Each number is 500 + 40 x the weight over its row's rms, rounded and kept within 0 to 999. Layers, rows and columns count from 0. Numbers have three digits each. The size before them is the row's rms in percent of the matrix's.

# layer 6 attention output (transposed), 384x384, rms 0.244, rows 203-255, columns 128-255
102:523530457522496486509455515539401464501534559519533443568455557510482488451543390449565449452533539499529476518500484505567470473512479534548536488552513520516478523464397514524506536463568403521490526468570485469411509487593457532491514466511445443500496511476558529535486497524499531512505493454547532431536496483503492529505481575453575543583483469531470498527476442515504453474516
104:426511506479469512563483457425501555506430518500544497504503507483546485427513448499479525526571494547483490491491591528506477537528456512462449508494483496439503435532464433533492446529519464488518519488476489445476499540543495455512532579486490502499470480475511515449544497406457466541512576551443500566436471468429481512546514545458486458467543467408571484517555535601544455549509
107:452502476502462457438544492497540506468538470509496538472501536458466500570475535465533434511480527500496477459495479455541583601453542482436485569474463461419464525437418447481522429495484532436426537493428547493486484465440479486506465586478521467472480485464547498508538538436509579566481513571485445550539460466367445502505480490516492560497511500502474503537439554482465541472546
101:515492513508500533528499486494524545536483425480422562489505578597527462463523446481521481401454449556464539514529518517565488575488575526553514514503473466526427511497500526490524444537487475486563485527513451517508487494531519461534511487527510445564452537550407452473473479491505501496529478456488458509406501463522524512520522417469541562418514523543483495524532544517498528557481
097:535461523552567485520455549448450479466414531536471403541479517488555450513543570490535495482420509432486558508524420496432548486492484475485487517482542475510379510506580510446461522532539464539546487495493500557474478506443521558510501490499522473561511477528466535460535479485520546474537519466430557479510558495456494502468486587448545505602524531453513474473447507561514418518497
096:546482436481499479513487479512506519468537531459462534565518515523491553464462462476485520438573459464505486512451509529621508517446516461600521486481542463480444539502579486466471491497511508567533489492484489493535465544477500494586477485477475487434586461530507571542430522507485461499501502522555462411539522503470517455441497450449457511448367499494578492533541546455484524544492
099:547499526514524480557473515523454545513434496478522514502535540485516545420522407490536448527500457550488448479508404467515519435477480493457527514431491494472499496528479516475511457426511505501423420486514418537494554487464478429548499541434504602525511487570464505476506475448506511503544499480488451464560456513429430535477567541536531426425517478509451501459520495476476490472534
098:433531487475476504469515529488522568551522473507474541500505586497454559454435451533519519473495524510499464507511485508481516457493457469471549447552524455504488512493487529559520498467507439539556578563491487572466499509524486452515544500483453510491549442432537487483479501496558490483557457534443534561472440511430506459540550576523508494500462500560556452539539513473498519471422
103:403517493448572508536558531451482438531493470470514499512552515480529525554504537458461517544501540476508471482539516552504511524518514458487590500481518449451477472499467476473462585510572541547485478429472485526524513492441476485489494472428530517470526429533475470488562518515481482547505507524531443546506482568512543469463468489489488463510464439481551507518430571541548505499453
096:540539582526560534522424481514519475521485540502578457546492424507483447505431554511466492540515544442488580552491508451421481536538560496480547496460531496480523519482462539519463539478422535462531475449481521528544524484520451508502538475485494445470617499470498525455491430489515554521443463488494458512457512487508541531530489470530532523473514487554553602429519508511521501507532
098:524526487567505520517549493503468456470542522573452519502486538508527500508536433555481452481573480419464502461475558503512539528477507505507550539462473489524453506481521467546403502497572511509457499499508469506565544480529523461493471465452415507538506460517456565495530468526483491443471551561451493478500472489522437497469537504482488468489572505549542494541508475480425483541485
099:464424474403487526539504463548497479456478453481494535423525546463428550455490456493448540459477524515467520517500539456574513594524561533477506516539489496436541540513511547426456498526422542595548472445510536495503511531489563434456542529539538518492493521433538458467476513453440525516525504473486520540520550546462501500525543498500545528454507468477505544569424510506468437484528
102:531536555546550562488563510519516388479535546485510497462503425489526494555417528559489594529509523525442465518468553504428530450486502510601517554536509483529517454509464511517498451508433552570457474505479488506473564484471529484498523431559546500574446503472567468482471465526430434463558546454505433571551552512528524504454496490529473532548533498501462475429501541529458509501576
094:536472526486422558483495519480503463485448552472456569501464451521450418506493512496589488524464480489510487560543477530554485505500484570529554505489520416543573509506455471566472525460556438484523506522556484536424526516503552556479506468415460492561518434497441536448516488479522574558487458485498489525548488494500468492453607513493560545503518513421600505479539500517469611484440
102:472519513532508440504535540488520533592619541501509477512478418528470512455453534480492543383529548574453456474520495508515410498557577539522569477415431536454521480484459462474498501554504533471532495502495487523511491538526451453504501543539524519492533512488464508449495529509461546509517529510478539493498484495532465454485480490503411507516455519438492437488502548574564564498456
101:476433431454497471479535431551485519504537444480471530475481502484462444607529480453514432482453520563567498471481501474479544531489527564512479525506542507460523449510556534528483536527489553439531439573472456580502518451489501487502508525501584558445537475520474502482479420523505495475540509538523400552537446499497562526546503467503517559533525448484536498555451504511506471535464
103:485503484551485492552468519501495514519480508521512564542490512562517505480494588528492509453525520408470512487479573519582487558494478503486509572465467435464520466468507477529455512468474477542507586528488419600519518543552488561566544472454557578513527527521498478498520489518514538514540559586548476510495536479470543433427491558513486523458464571400444509479565535515511577504450
100:519482477542479531403448523426484516473576539440477625456476532453469532544475557485510468501481497532482460547475494480531509559484533549508436463517467517456463512539517435494551514462495525486458487502446529455453428478464535520486434516565579447407515502555571427419468502452563519440559500534537449512528473579423485440531534530501498518503479509528491537543535462497456484475464
102:412451537512566493595428481593493431501543537509468528447511530442530542470523442515503520437462489523449497522530506476495508504482479488485478475490515499538491494461490525499525440458496460467479461497474477527461499527455531480525475471501525538530474462459506526494543537500479551522502521524497425529483555520486527498479510498561454540543501513541425517483448474545440491468487
099:553497551424476502413444411432482499467453599516459531536564534499575512529464496488493516479553525537523421547448427515500556576535563522524476503559518454480473490505494524480481534494502495576489435576463450524508373528556480540513540486489479469427461515559476491548537562499441500542500521502457493500535494499490494466403524526555559476483481454486435456425473517510489496477537
104:598476488460557481492481465493440473475500507461472513451513536459510544513525545522374479404474529457496480461411530563508528503478548528451516464495531517422527580450492519440527520490452469553574522618444527497518488471502553486568486518522533490497481530481475531504470456441423460498479465464502524396503457501432502513479450561564471482514545466509418554524517395476523471488501
098:447529456480459461529476559488617531474498398489460487524451429517461452547437458437444543505443504519456521467480491552477480477499464540601513604452510465466505499511457437430534569544462440482500461445432526525572527448468467538456561498528534549495507460534518450591454459507493512490486463469541502486517511527528525525549535447539499522470494501493525522492521531478504454558429
103:478539489550469532498554462533486516508471532553552547540504484441474547540521504543508489500479479438550503546503518487509512499478434433530483552470495459513546517549485381461475441497543492486471569475549521449450554525581444432543463547528530584477489452526456498510493553477478506495498541414512448551454490560465505464528447518436477478463497527512484508519436461571509492520585
094:516475530466464501494530489517443469533519413598456527483480553560491570524570551488414518524544471497461507543573503551521476483507464546501500538550467484554533548540591537468480472501497411511484453488574526524557452452559534487518529504531519522466521521426514474458510490468532502479490485501500454424482477585536523501526550428460547482481437505489525501568576469454539567430484
105:532506504473489526489521586483455556509556525519478449488510432552439506561539461483538541553548504550484524509475487488527463550512486417570504485580545468556495465491458460496513547513533512492522494481543536485540525528488529536518506484516485493532536466399482493535483528543526513506466521495594541445458524556444557494522488520525537456490502496472457470428496487579540521514542
098:546545518495453499517430524522541560444451533544548460490493473490581469518595510527526542446507533471451454488492502508525475517480428521483550538466511520557497535451474531493504603431484469452501487481523533498532511531582548532518475475472493437448510542457526448514547460531509472494514541538438443464494491536493466453512538516510520408505533549555498527549539512449471506417477
100:510430496492392444502570459493485551481477529535532454474457506536454478543454538503517476510492576525486468440559492568526436460526536541581505434581497557505481434443531537468496492506541545509423503563491560557528524574511482476436497507459487494517544476494551565488533418549505439523510561495474495424452503512477496478539531432425517477446512441489575481503543519537499447534522
094:565415499524552473511470478461541475527522509459578470584421474470522482600480506501547566519499486473444546416507489481508463553536488482490514486530471482505482518495558571472458552425554472501476551448557486516441485516528513430433459476450453486466499447481571496504581506505526457562566471509474457521529566479542485529493497516549482469488534512502493495473434475503525549460494
097:485466491560532456452522545487511495452444523526469545484567443515480467471434538500481467445518506514548476436488466588506568467577469476493455501481501533540507451523483527491475466586560466471485429560496465523496480470529501515489625474490571575523489519459501470546447504491518461454484485506560547515510557489491592433505505510579460478456557498495523443478500467488511471545548
098:531626467518544495503554529530555501458479581511429483491531524550499486499537466534471524544605496460477475457523568497515486538552487500563493497485554511492505589571458497438510521512493489502522474516451453514502559597464457513520460463527483517466501500514506506550529527510464525498446495512462551495556547540453477489465465492473557530441462496483451501443451520537431556448521
102:528516533583542520558519470515544516455431536420408410474451516492444435512459491498483468501496506536493548453552433425496562470489517551495454489470506466488490550521559517584462481471516555507562497444506574509478443473453524491495540540453492503536515467478427516463468540499450523478517522510533555472405481510580477518441498468505510474509432419513510480494517520515460477471523
098:519490517548514456502480468585530544573522512539504468498595485499541497448526484481495496464557559452459558455532479471478458459498515544496595552533534535531517499580472540495550456443494509578479487542550489482420528494539492528468542539448552470488482507563503558535473552522595587462536444483479467472467477440535452514487493518478485465547495511550493448443489552485491454441568
099:507538481464506549479451494452525473532492565548535573490434540501487451537488399467469500535478431432478530483606537513537488516531519488489523513505521463534472494488566475530513581479532533523486488504524504460428540437487485532516498431455511517534562494505452508490515507524513563470440577500425555381445507512506550569493499507515552498453512544425511452427405460439506542501567
100:485574499490500473525502511555550554497424455537422563481558485431514577491503477549487515474495485450595470416434510519458578523513565541557481524443545465475478500493512565487505499531509485579540504386438524485479485541515548473477436533497476499484536482471469494474446474552503450419534512524486457542516497459513479494517542542494498507436462473575571464500502440544501604482492
099:474516447501523468450548434489471553509498494540515438543538505514464440557518522533530547493589500432532476472558424501525452502480505454466516516615502480467419524424499532424465496484420449558536568510496485475474572512523473524453430446462480554518490488522491529535486491544543496461522433401562512531552506478528513468477506542490498538455519487555500523515546562516514495489508
101:535575523501521548453472472556486465521582483528503543520480507482464401478444515542480499520494474469486552558473487494460473544506450505464538500486483490567559491463443591470460537431495515545518522493475487517491494545495495528486430461480464573574519548486525477498509486532502536463451497524569468462484548536538457548500549485481497508525444451498396557516570530469494498434534
095:566467476473481451446517446498527497537453506459506506506511482525424498536480562533525481536525432538497421592492389554540466476488509526580494494583576441569514506479480498563464598515577487395528481533493611487556493513524441588514456477557437602458472463535531545499416435537527514473472464486533494535509530533476531528488496535420484513487475467480501524505512529540381527510518
095:404459510565529479506541486523507497484482434526439552522479509552536534522528566585564567508503518470449523457498442526472434542541536580477472475512460480408533520507492540520495508486445475464527555513580472425479483526500487537548504474371522441506467421479532526541496533571444454516548459437497558552553505494515507506553530477532488525580526506466482544527540442542558487456527
096:528561497482539488494489448492450444504494513430544456476455534506465522500529527488516534543512539444448535516468458550468561495506506491492505496541456538489547435586467507489526470479563530416538475450436556580476472434463535403504496481413476467448524529521480525563524531463507505563430523515483455569472472480570493458525484459465430469410492546479554436482499496512482543538507
094:577493551541532476469573536471540528522473506403485472512474484474547534528540489464632524490529484537537584476540515523444531427463506520506506486528487514563600487515548561477462459470555542586506489489430493526496467523544554511506494517517520558538529474537560487434515524437546504483591462535515450439465530449515470529529501550513558514530493525456474514499457523497494515492507
097:554488518436479517541554512566400522490538586513435524514474477477599464577521534476494470514535487496516559508538457520431492518509523534605558529476497476536408521519496465484472433525537504483491500474553472514535466445544499481517475503456449541489483528474527543522513499479513512491496520524478519482487513506508510553545532432510500501565498506418502486527555480556560539515423
107:504511456493591514542481531469477570488531549458527512546505499537509482405496455503521517527573506512522516565519610515519486510539482539513486428485572527463482537434563558563531566473571573482530469489511539504454518478483525582452553464512531457501499463511534573533530504488457472570473462566503460525508580470582510525424492474491530497583447470510461490505488481497464505476410
097:479510499443517506492561489484457581529437411473498565554548526508551557533474460465429481596497524404470588449550484459546452466503502527508522549503443464529505466540528511467493528550478481434429498490503426483511494415589534497520504557458484540467522525484532540542481509502461489522478518452563442493426464480500496488449499521500495490456510499560489452484500475471486478523471
095:452569525457531523459439533579462513444489511453597468463505567451513526578518538466487524455489481524488502535523481467555465478556532521508471475545452501515499453552527526546513528545553480481469501469465476568504405456500463460585517507505551541441461479529453505514531540519513421450530420488517534477421426525495522467493505448474459463545559466492511577503524591556505444550480
104:518529503532468490438494527481531533488486492494525494493534495512501528486471450514526525417539416465535472480485489577487446514476519486532486475474522501462494572482409496512561436509502524475490533476453562455552416556496496451514537540512442573439506519547489486519490474541624511496509537503472493499469565498526467484430522482513545554524496526507463538530448523580497473491435
101:453460504466505501533515581405542543501505528461435555491548523500515519550576502468528580526546491477540464486499443485552493539555492467484530493543552461420494501577452493477392455540583515487550491504460501487540510539465486483500488453434478441436561476461511466582525547515549471518459498483502503570547555499458455480528533483509466398471537449543442506534531455502469433502486
096:503471512486514455524460531476479501484462532453480549528470481483561575534444482483508564511527467530444527587470490401523412509458476405482547517538462552452511539471506517495488504583528502516530555460409517480578476451494471413517542528527562425495465435454459470463450452466501402451459484516442511487512482514492562449570487512509439519462526544571490516510516488461570553544471
097:441537461513598506500505515483539496609479467527575457470540498489513458544519552586459535584501539478558567434528472499452579456429513469564510464512558550520466516443512484624568507442415463505549553485583472493430513506482481514479570511495500529468522511523535448499506516544528455508475557487553538439514532515515554575515579564436536545523510569460440453466483488500473497497557
101:492486514545524517532478509447500493473458476522543542470571492507489440531506509474524468538512543528464541484515497509487450418562520565419563441510483420564439482505431484469518487519491496457498563557521497442549552501534523542507514488546497574524467520540541514531477442561470551509534460436488509493443498470496519473502506512523467496470488506482495460466517477391489429493456
106:538503560427415511475439516457517507527457480502499445519410497493472457490545425528482506565546474510548478468512461537465472481526482458491436514430490533494440507452579475468501528468592572496501511468535581513438476535467537505511557455431399479486487468486511493506482559532475613525501502487498544508546549433600469505521479491489509401532480504442545436542500480512476581473502
098:522485457518453487511520517583599484500551426526474497480529513448514502457433544436549449485509526544499452498500540575480439542434524451476505521514520557491538544535428526485542466512548465493503493559582452544480451503534541550541485487437469487500514477486614501440429548541496356437482439513462495458511462429516504488545523505544485483543484485394571459531471539487501499458491
100:533538484466544452504469479398469480525488430442463450492501491424464531483487456419503519434518488554526518451523538507535486554487494525500515581507503526444597424480505450472556518527597448394510510510544483521496489547479484468541446482438503504435526511493511474557475546462458459412508505478569550569570471536530388556458498535486504491439496487505504569552411503524500532444518
095:511489464486458436460499496458415522412422492546550600499515515493521531490615490469584478535478412384568491470522550522528503508492516418549521460495480506510469508497505420423546466508507523465469562498494559463476477436435573505493486479473508488532533534546504553480508480511486481481458531476507503567534426536485503600467489467529548480453467429510547519489441467463486525529567
# layer 6 attention value, 384x384, rms 0.0722, rows 204-255, columns 128-255
105:500417445524411544505505488484495486496542534476504505530516511467491516502553510565522444511400506548452448476475531537517480422519509414474551454469568420538506417533532489513508542451522445456558490413488489502551561517468520453489520553477497406416572532455526543481532482525459452543523521552514488542452571524541480501466527459418585510527474556434497524566482431510470472544476
103:504531465442582542485497504484494456475432529508477512570506480496461443510488482474532454488523509496463466559542522537501515448438536553490520486487492547535526574502534457442445496503484460472495500471473453499501476548512463414475521495522486505425439533503502511495472531559461427484483519469538462557512528483476492527500471452555522530518563539549395564491503570512517526460450
101:451489489556526463542479495474538405490577487482530501438538488441507502481455480496520510458444530533555519430530530462531489528518523535522431580525515511531449520517572528504466507468505468459465500503506507514437490520478486468542503534533489560529500469587434493512564470499493524433421543510420466478528434539563486479459560549487526508482559495480501482490491505485491573605493
098:477488509433492537422545572573447547496467471521476468503502486494499522520492427540519454488515458570512463491464429454525569497426489533479557539500500535466440396521478486545465527544495553500503495530512521572494596508479475487509500511515436512540498584523454475528457589441440567566524497469457482568541495545495597451504484514499482499452539514519476446539367485495482440489413
095:538541485538469532611513408519494487492514428508457522510438483503480489495570413473531514484481513537503432527489485465500493533520484480521434465489572528498446495485547470489548532487504556446526505485511493480484437499504512473445521553551557457499524497469507486405530560533495505428488488535470487489460457452490570501501559524504493557468495501500535506450519473524475520523517
098:443457525521512509532518539450552489399552598586520482436499531451484486436535496524520519480587542498495531495545415457530508508477505456491512485487454506521446530543509500510493438504566498436494480437466454542603531512514533462469511502510458504403484481526571517566624526490497560443511498527522438545467487474556509479506510514501526512485518399446577496502516451456518530529541
096:501502526542472503483491461467561547432447548498536557491505501452504462452527529515558477464526513440528517527449504494503495428403497521447451511486463483495490535473424560455522451433584498495522480446492496464462499448479483481511515521516576447473537485468505502495456507448545445464496517486490570589493568534507482475528571483505477445532491412537440511492544531419459508459488
103:481519498501488551559447473508468537526595583489515480480532505485448469514509522538541533444478584446446483477515500421480572505570510471525468486481549393509483495467489443509485509565487472517578509550471503506416379471559536447457477461530529594493538484457496600421470542519529524593553523461535450490507592511477538506473487460463516486552479546453433539549481492558452536491536
093:484505516534473513507453434610534581499493476542453529470501510449484472526542495496548507459533434520518508584504537525455478565544478481513479463554560507516511499467486514508538536543437479476498443535499438545525488500450492518446513439486494549461444471450467541515482514516549507480473527522517466426516470446491466528502494468521406493481500519491494519487561503491477456525437
099:543581512474499499518566524492530434535514479524546528452516530468504492440529465527434471497513500449532522543529470437421513558515467511535449508540570476564440497517507518495471541448531463439490482465510473446417495476461431538484524498494446446509500540499481473498591523543433483393484514490464498517474538543512556500518509496491485532557503538496464486495487471499481604499541
095:470472466518572480500529517497475462434478488608464444524452546483474495480539476531507490479433504453438473533471495539504506471539516463424466523561499459573481515520432511514480484448507486490518396519428449556492470507503448534492460482539507471480457473560485435431500491498533502485498519500554430569482500462455448481465484508401549456438417513501515470507520507548473595464439
096:514471551439501427502466459561515513361481517522494540531486497557517524432524515575467534474516505522544533509451502434556542565458495559547555540493500435471528519575489499539546462565492550534459497541494461476588553549497547540503459544470433492479438532525489462530589516342553547554485585532505463451538489484460448481544434559499512531566481513526491520500480542521512541526495
094:546564503555497541499529482447482504558474533533517510493519535418513538469570449459561506434464538498495515518504518482443612493459544491540494588524547499472446494564487588522506532514552506516500486478557456520440443515472494531541450455514545475564540544533492514503470503490510544557563508558515551470472534471524532517496505481486505456586471463469470547504530538493444551552586
099:460525463573521559471467563454559427475514512455486440539494507449485468517502496549467505441483392576500480449435526505551495482571415498459527534542417447515553455455543490474487547497492498425398516494522475422503542504542502501525513502507548485455518407470568529483597469485518398497525549461465504480446451494561485485541499493472470471458434508491503504511458565448502481474415
100:484525480509488498560485542539443478513474468475483524491469484533475542401564531453556443503466488536493551458589554534461468538532476531471483479460452445527459517559485508539532506476507498509468520508507459477492502570460483528485409434503580612459510469527573496572589509533540529515440515492577555551460440463490533469429476563451522519469507568470507521499496512535517479521458
099:554525505515477491568482486546499414498497463476555478515473542459626452530536534514510520526428522499544475511461588520516526436525465467526539474478468452558524457488509469541508476508478444544462445467448516496510543504497500511518524511511495539522562525579450496495451467518548409486531508476476510457554490477506505421497560591570485418518527503486555551442534532487522522517516
100:444557447589488386454547537508530516581495489489443498556487529529531518537477453502545443489476525473548534527453521440599587496506505531530552435491500540505473593525517584485577397496495501504520468515513440558540526500483591516495487483480524498507520537459528457501474488530556507455557469475464456538494419452473587549516500412482566411475448510506546569529555556520536524520513
096:428428532556529539500430499475475556472519501560437512433484442427550502486485501427509557557573441465489594558480551440513584511532500535548548536530545542516515479466492489478521551560523589513477488454505481542579511524537492518575505525526502530500564501524537454507516519499507588523492458579488465481433535465498547533505525513525529491553522542455547579524461522533484504531424
098:449480494498495510467486524473518470470551515461527553435429479541534507490445455443472533420492525482543573499475421537571551461460467482487449450554499475417483388406503568535547515524455481536496539539536488520542508438449458488447501537581526446485509496520417532535477488490497563525533406457453482553476595471515428520452492501511496492476403538577473496472450532484521504498499
101:478374490424531457513508527450493539489518474567442524555498449519547557454478542421546502530481450480517584533569432538544448464476494456464540446553511516476507498478460497468445472511517495477529584482559496466532534528499537455458568498457487493477503489458504490492504529478464510540528547529477530497568491449523625488455441489472527481480467490518464585491626538457501485454463
094:591491537543460435513468455478434507528558493468519430481548529432504483486475632569504575510541469531473476474525461472451517532517494505452475558506499480493533554513500470471487494604512505426490493465555487499471454541505466559564512517517465542469449494502488406538448467465502500541515470467556460466477497508468458521459522467577528482499468547521526427520545567511609552482545
102:512471517568497442447480507516653498439456521484492502486423490501512485457554515476474540467507486493500524532418515480502404468539440490555473591406509486471483498504452497432515464511540503479520561451456417502449484507469564437454498533510460509471548470579626455492500545488486475474520491506542488533379453530443535511520477548553577566560521500517541532565518514501553488489555
095:497549490464534459558424476500568467550587539513510514497509443480530435506483449508549552522473515536524486525465467556509525510528434542552455552502446488503444546486464475470493504495527433507452517492465601527421463484506542462501536522548584528447469532408456493562529468499512567501484481432532457503555432561508473403550443520451546469474517477501556446550558477491493470489505
102:592449552510469479538487451546489501547600443516463523538479499455413497509519569415455482529528561582487542436476507527430488508443470498491500500494558412509519516485504458513506514536526507608562472536479512434559551530507442545451515541561504447540520482544483453485490525507529436550495534462566544485581545533595478475495505545470479462538551543516498484484552499500540534487515
098:530541585478481485493496561523467474489496510462522560458569456457435589506468469543524507460558470518488531486491532470474428492470539529503502471547533507519531505469471481548495500497526485516493494479559488583579565432533487516408485543493525511474478516524438529531519467513460493536551493433488484468533543530452492505517535437494486497513498526550540400441551581521523509528484
101:536514498452472554502468510451565492495514472563499487585551512541360495535453541551542494427535426587429419427503425541541403480535489554438494464593483467523540509538508483493512457444524451490469470509501501503500532511543588518484492503502479513425445495576413515477477523500501521455573524506510510481509436526507481490529475466497579429563521545421528457548498490550460541591515
095:425415560446465484431441492507544457474482487525388533528444496452552549530531517540463499456474433491508529485481485598560522502463492623517554472508519523501508531466580482546463524509498468495464461500454464463505515446525481513481518492508562493581488466488540560479487442524547433480523517389463488498463509445500492453468466536532575502521455568495414482545472488514493530502462
099:509478446597558483507461443517460577543507381484513476561453573479479509521486570451506490544553532485411511497535471439550484470525455499532492524429496499475451526504500544462438504526459577473531460540445489505543548492457532466510500538452479470523533463528470481554524492500548520460492448533581484509537533557531620488480549577523482530507525517476490520460507509486506465491514
095:547447433482540505552566494524514509432483495477539467459475546537548470494511543509461434476415502546464554526509522460460519510523548502534420493499566479550495477483391482507514587480582520511581446531533484542517505467471504502550424493490489523492521493489460464466493455446533512518532551476485513547508541435475425521413549467520535454535490556541579418433554529513435504579473
100:524552470470520533496476498530458458555490443557516472452530424544469516563555583495532486425520501481495519469500444468493475580496475529536493458555550500491397530465507516485493553558535599529481476566514557491565479497491484565486556488470506494549494516491429492511537521505492563561430529552517484536503443506449460501492452498460468505540532423480455476520452445553495535432497
100:461438478509446516549472448451582580501630497533476462506393526503561443504421494515475526518485514530547512538530450460506474550539486541520481521453460500461504477509483503537447490458450531487500553493493513497561516530577513437466531478488489448457534473474514572498533541508506468479426483477458508518476402494496469492499511553537498482475499459519512489457497485506500455540520
097:602520488525497499500560546568476566462500534537470553466502500517511489470483471519470498468504528510437495515461553500434545548447510501438495534473511489534426463539510564504574477516504554536475583538472487514489510439511468523463512518497425515489509543485504525476521447617462454506543502555495496498454502503523450501450492480522493546529490544489484567543498484493516547486497
095:466521485494556480432422443509479530464538582436486475499458469504466494516495507532508519535547565495520550507595495505519572475495454525515441535503513541497463461535509569452506459519483530445467544462481513536527561483470523515515422585550492481501533495542572454444505510500522453541543486500429549485510523474499519494457489376506525448533490472482493572452479533509584419535470
097:534570505523510468600523419466540502525492490467560469521489519516510533469447526555487534443422529511520520523529440495535606480461533484551434496538482434528462461547471495426534492507458507476440518527489505510393474481518515519486464462531432470540515427487490464503494568441538519581535417411457456558533502506444539490491437505480497489517582495482494455498541515483506518457501
097:529445486482466560425561533483593512519441455520479467506535461469481459491470522475481534468561490492515544530467504448523553503487484472514513568516502493519587477472534481510495465450468512537551477522541478547534495551462475453523534453481498586566534592511581400499488463473515571484541531515495518409548474454584497490427506568482482476536547487540496503496502503557528520527498
100:514511466472452506556508554478470521506558476521472479442565511440544499512491527476519577470499568453489442487496389467452498527456502569534487458530515511571490452512485548438527507479548584558535427547519592546455536465569538473552465513489490491490536489562537566479503566470486538540593464562513555539554515514497566503422462544488539497529492467536511503495437486579520515493570
099:495529489468505524441496521521443496548429528480515471528511497481480504483475536490449499527495557488492514499571542507492468525525485521488593465470508490503591453497483554497505587486548466469578480499525453464437520518490505496471542576494487490556510459497419502536427536524567455468459541395587515488429545499451475432537481500554535525516468625465426530484559541548425484483487
095:449477510449457520477507473555448439520453464471471476551524458540469450503492585522504466557484540498525401506453511536467511478408471500503435534512520498491476493487472541565504475540578526518448473511533559467523525527598474529487551475433549476463526422537438486526432515475552545519463484485479452490507535462474521405501439490456479481499447509560504564517437502475572478435470
092:551446572454467509514490443456459537441558523470476451497445476571485497472463433484551455501520434485500573548461492432495478441522484533534497487458543526479509488495488525459421518486514560396453509465477478473514490494576420473450462478443515473468539579595521543507458462463525480534495548415588525522468485501531494496449527504488511418472461480517487472488469507528526543461508
096:476512496528529500509489498526546429511511474542381548501514451444500504446504492533515472444537409514524580518488467491382509563496467520611479502481490499488496433538434477363528447528564461464440475469493511464464479482493507479548526555588414556524445535523529434580453548437458555531443503510483517431452480468512449507471460449503475429462539532505525445572459512499496441534512
108:527537449559490502493475487491496529548453439499587520494460540507439426539507497508549496459449567504514515484509508464515518471591506450454457429507534466541472597521492492531470428495541578519503541516513504498590499503513569481525434477490523523531455529465533521475464536486463470613489481536545506498512543560503564493469463554543533426442449557504461481518492517478434469528512
096:450467571514554439568519539487547488481558469466541490548500485570468497459473505492456554513486547467530531487542577512511519506501458478478581448498531506508533596459407436523520572455485453504471553454510544458567465516467466502539475532491525540473520459495489563544593444567498458420510499471501540526470448477497479503507462507551482546542483488467559570458545471458528461532529
097:470520536467561572462461525494468478558466474535505522492534463487538551472491435424562521463477539469500522521531563514494469488454491502451555513420460575526534438422563476551489466443480413568479500492490494486538429478527474550478479528500438512424514480545395516567587534488499517457496524486476448510462477466496473492484550511501457498545498560565496511522447511526526484500477
103:480460492498557568503559495520544480457532574490465518482563486510483475484443452490456457459589503503511491424489528532548500408494498500485552469496441549515461453526514511471525524408456487601474555448501467455415442506440498509500524550515550561496556571561446541505457511523545483506508500476536551489435473430494457432510461541491489458480440460498525484503488453454491423513558
095:562505476517522492530528525475470489533477522488518466458499522448439470525566506494516514519563457540468505536459480510464461461495522456484545503485545516487525448509439462433441508515541460454561531524500518583440569484450481431456503552513551506452511593497473495394441537531480538507458498512515544600504538480425470504551511468460576449513521545551559432439537558551516546479477
094:455540558456522458521436492455483444497486438506534512530552492481479534572496464477539485532411426573518461493468501483545437523475450555450494521498490580491468554467600546456418475477500460499508558511510478532486467507478487484542467571492497507558486448545568503495494537486511470510467509560466529502481410412483514516547539442476458478483444553521494584519475503499497524452477
098:491461450481545493537484435588453490489462571494500508585450471503441505422472539492527467522501504486521482518502512426434490539492515536541511607514554451493481479568448505535424476535537484530449474521479482420498503470512518496477554467473459478523488513515527540460491540501533452438429486562573559492485593507453499498501554540468539547508548478475539530530580457509572401403518
106:562519534515465456540505527483534492476467546486552534557483525403549460450494523528544534540491511466447502447543560460475485521541500508474565532423530539507456515548476571441525450457444487529560529504468509455484487556455462508487481517485546517605505490522431507511520555555478425529396543425497515541481467487505558506520552538526444539547540496452496490494474558506457589532505
102:498486463444531578497487491564557510505487548538536460466448452538431446547449568464531491482475486477567475483493432516462479529512466437453443485569553484556506508495507496460456513473570500452384476576514571542461489426507439563503457491495547450484508585499521483478523511488471535532574518549550474465503517465474541539468487421453471530545510530518413545491477444471456387550496
094:564530420487480567463473469498491419523499475480503443452493487545558458496510517511505458522493512470562492526540486539490508545493500462544431487524451512456502412431492415492440469509498534432434541489531526572533477492476424495515566589549513478529469447452509592471449459507475510487466476534494508478454533574524506471501467440523478451511462495519521550489524435477460582469509
095:598540500529514436550502496436495478457501464505477415478549540457499481586503441525442460478476540477546481515485432561551467507469434523497499540506480463466506458495462485491408539487586442438479476485453479511531504511536473458522469556526495524464562490529579470418468456507522525482511459588513478527462474428428478545455492482544508461391452453495531545601542473477510552416469
092:453506529383512477568510586445510437453487445517477514493510502557396433472493557524485456403469514549492557435472489485499443528469548397488466495501547536495458515545559517415424506502434535522467455481508509495525516510501510577464528484438519540508484493499487482437510511583509508547538508531518458495477442503429596592544509514572562492486487530548505495522495474511453444532513
# layer 6 attention query, 384x384, rms 0.0539, rows 256-257, columns 128-255
049:562453494429514530467515511446501468441487492537513462528447500474534555496518484519505497448493546438425483521507553531415551492537546504563487511512510560551433509508468416457468517507535593447489451545537446451461488515471504443504521529433433524591511525415497483487523580533533530381467516506559537588505514512526475552531467554503559464546461525475557509452515515509498504485377
051:494476554522494522420487435491484557462511576451461532463543547457505538538445501580535577499481480534507514489447524486513561419532487476541546493496533460441568527468452507538484475530526514460574444555501478456434521461506412481496540465531516432491547547503505567477578486443486531511507513463472560484527532515494486581556549523525533584576490514463532488502507517475522548527528
# layer 6 attention key, 384x384, rms 0.0553, rows 256-257, columns 128-255
047:604472462538539513570527495540500504597441530508522492492564497525525503494564487517438474605533505530479490527525524531537552427496449471490525567557494513517491478522443482510556495500530486554443518535429605476509516445453562493525471553570506528529472470486525549498466580504583496511512448519482463447455461425458460474552436558596473501563512481466520472512521518484509490527553
051:509531472489493497481536496424491488535518497486537475492395461475518534436497500521473485463490575458450538480567504553535507449461518540495434409420521457517469523456516499518511523455439498488445499446475529522555425502486520468518424492477475529490450452520489414458482512548447452476510481569503456485482407480466534485517489432535496470537478475497489479487506457491509469443494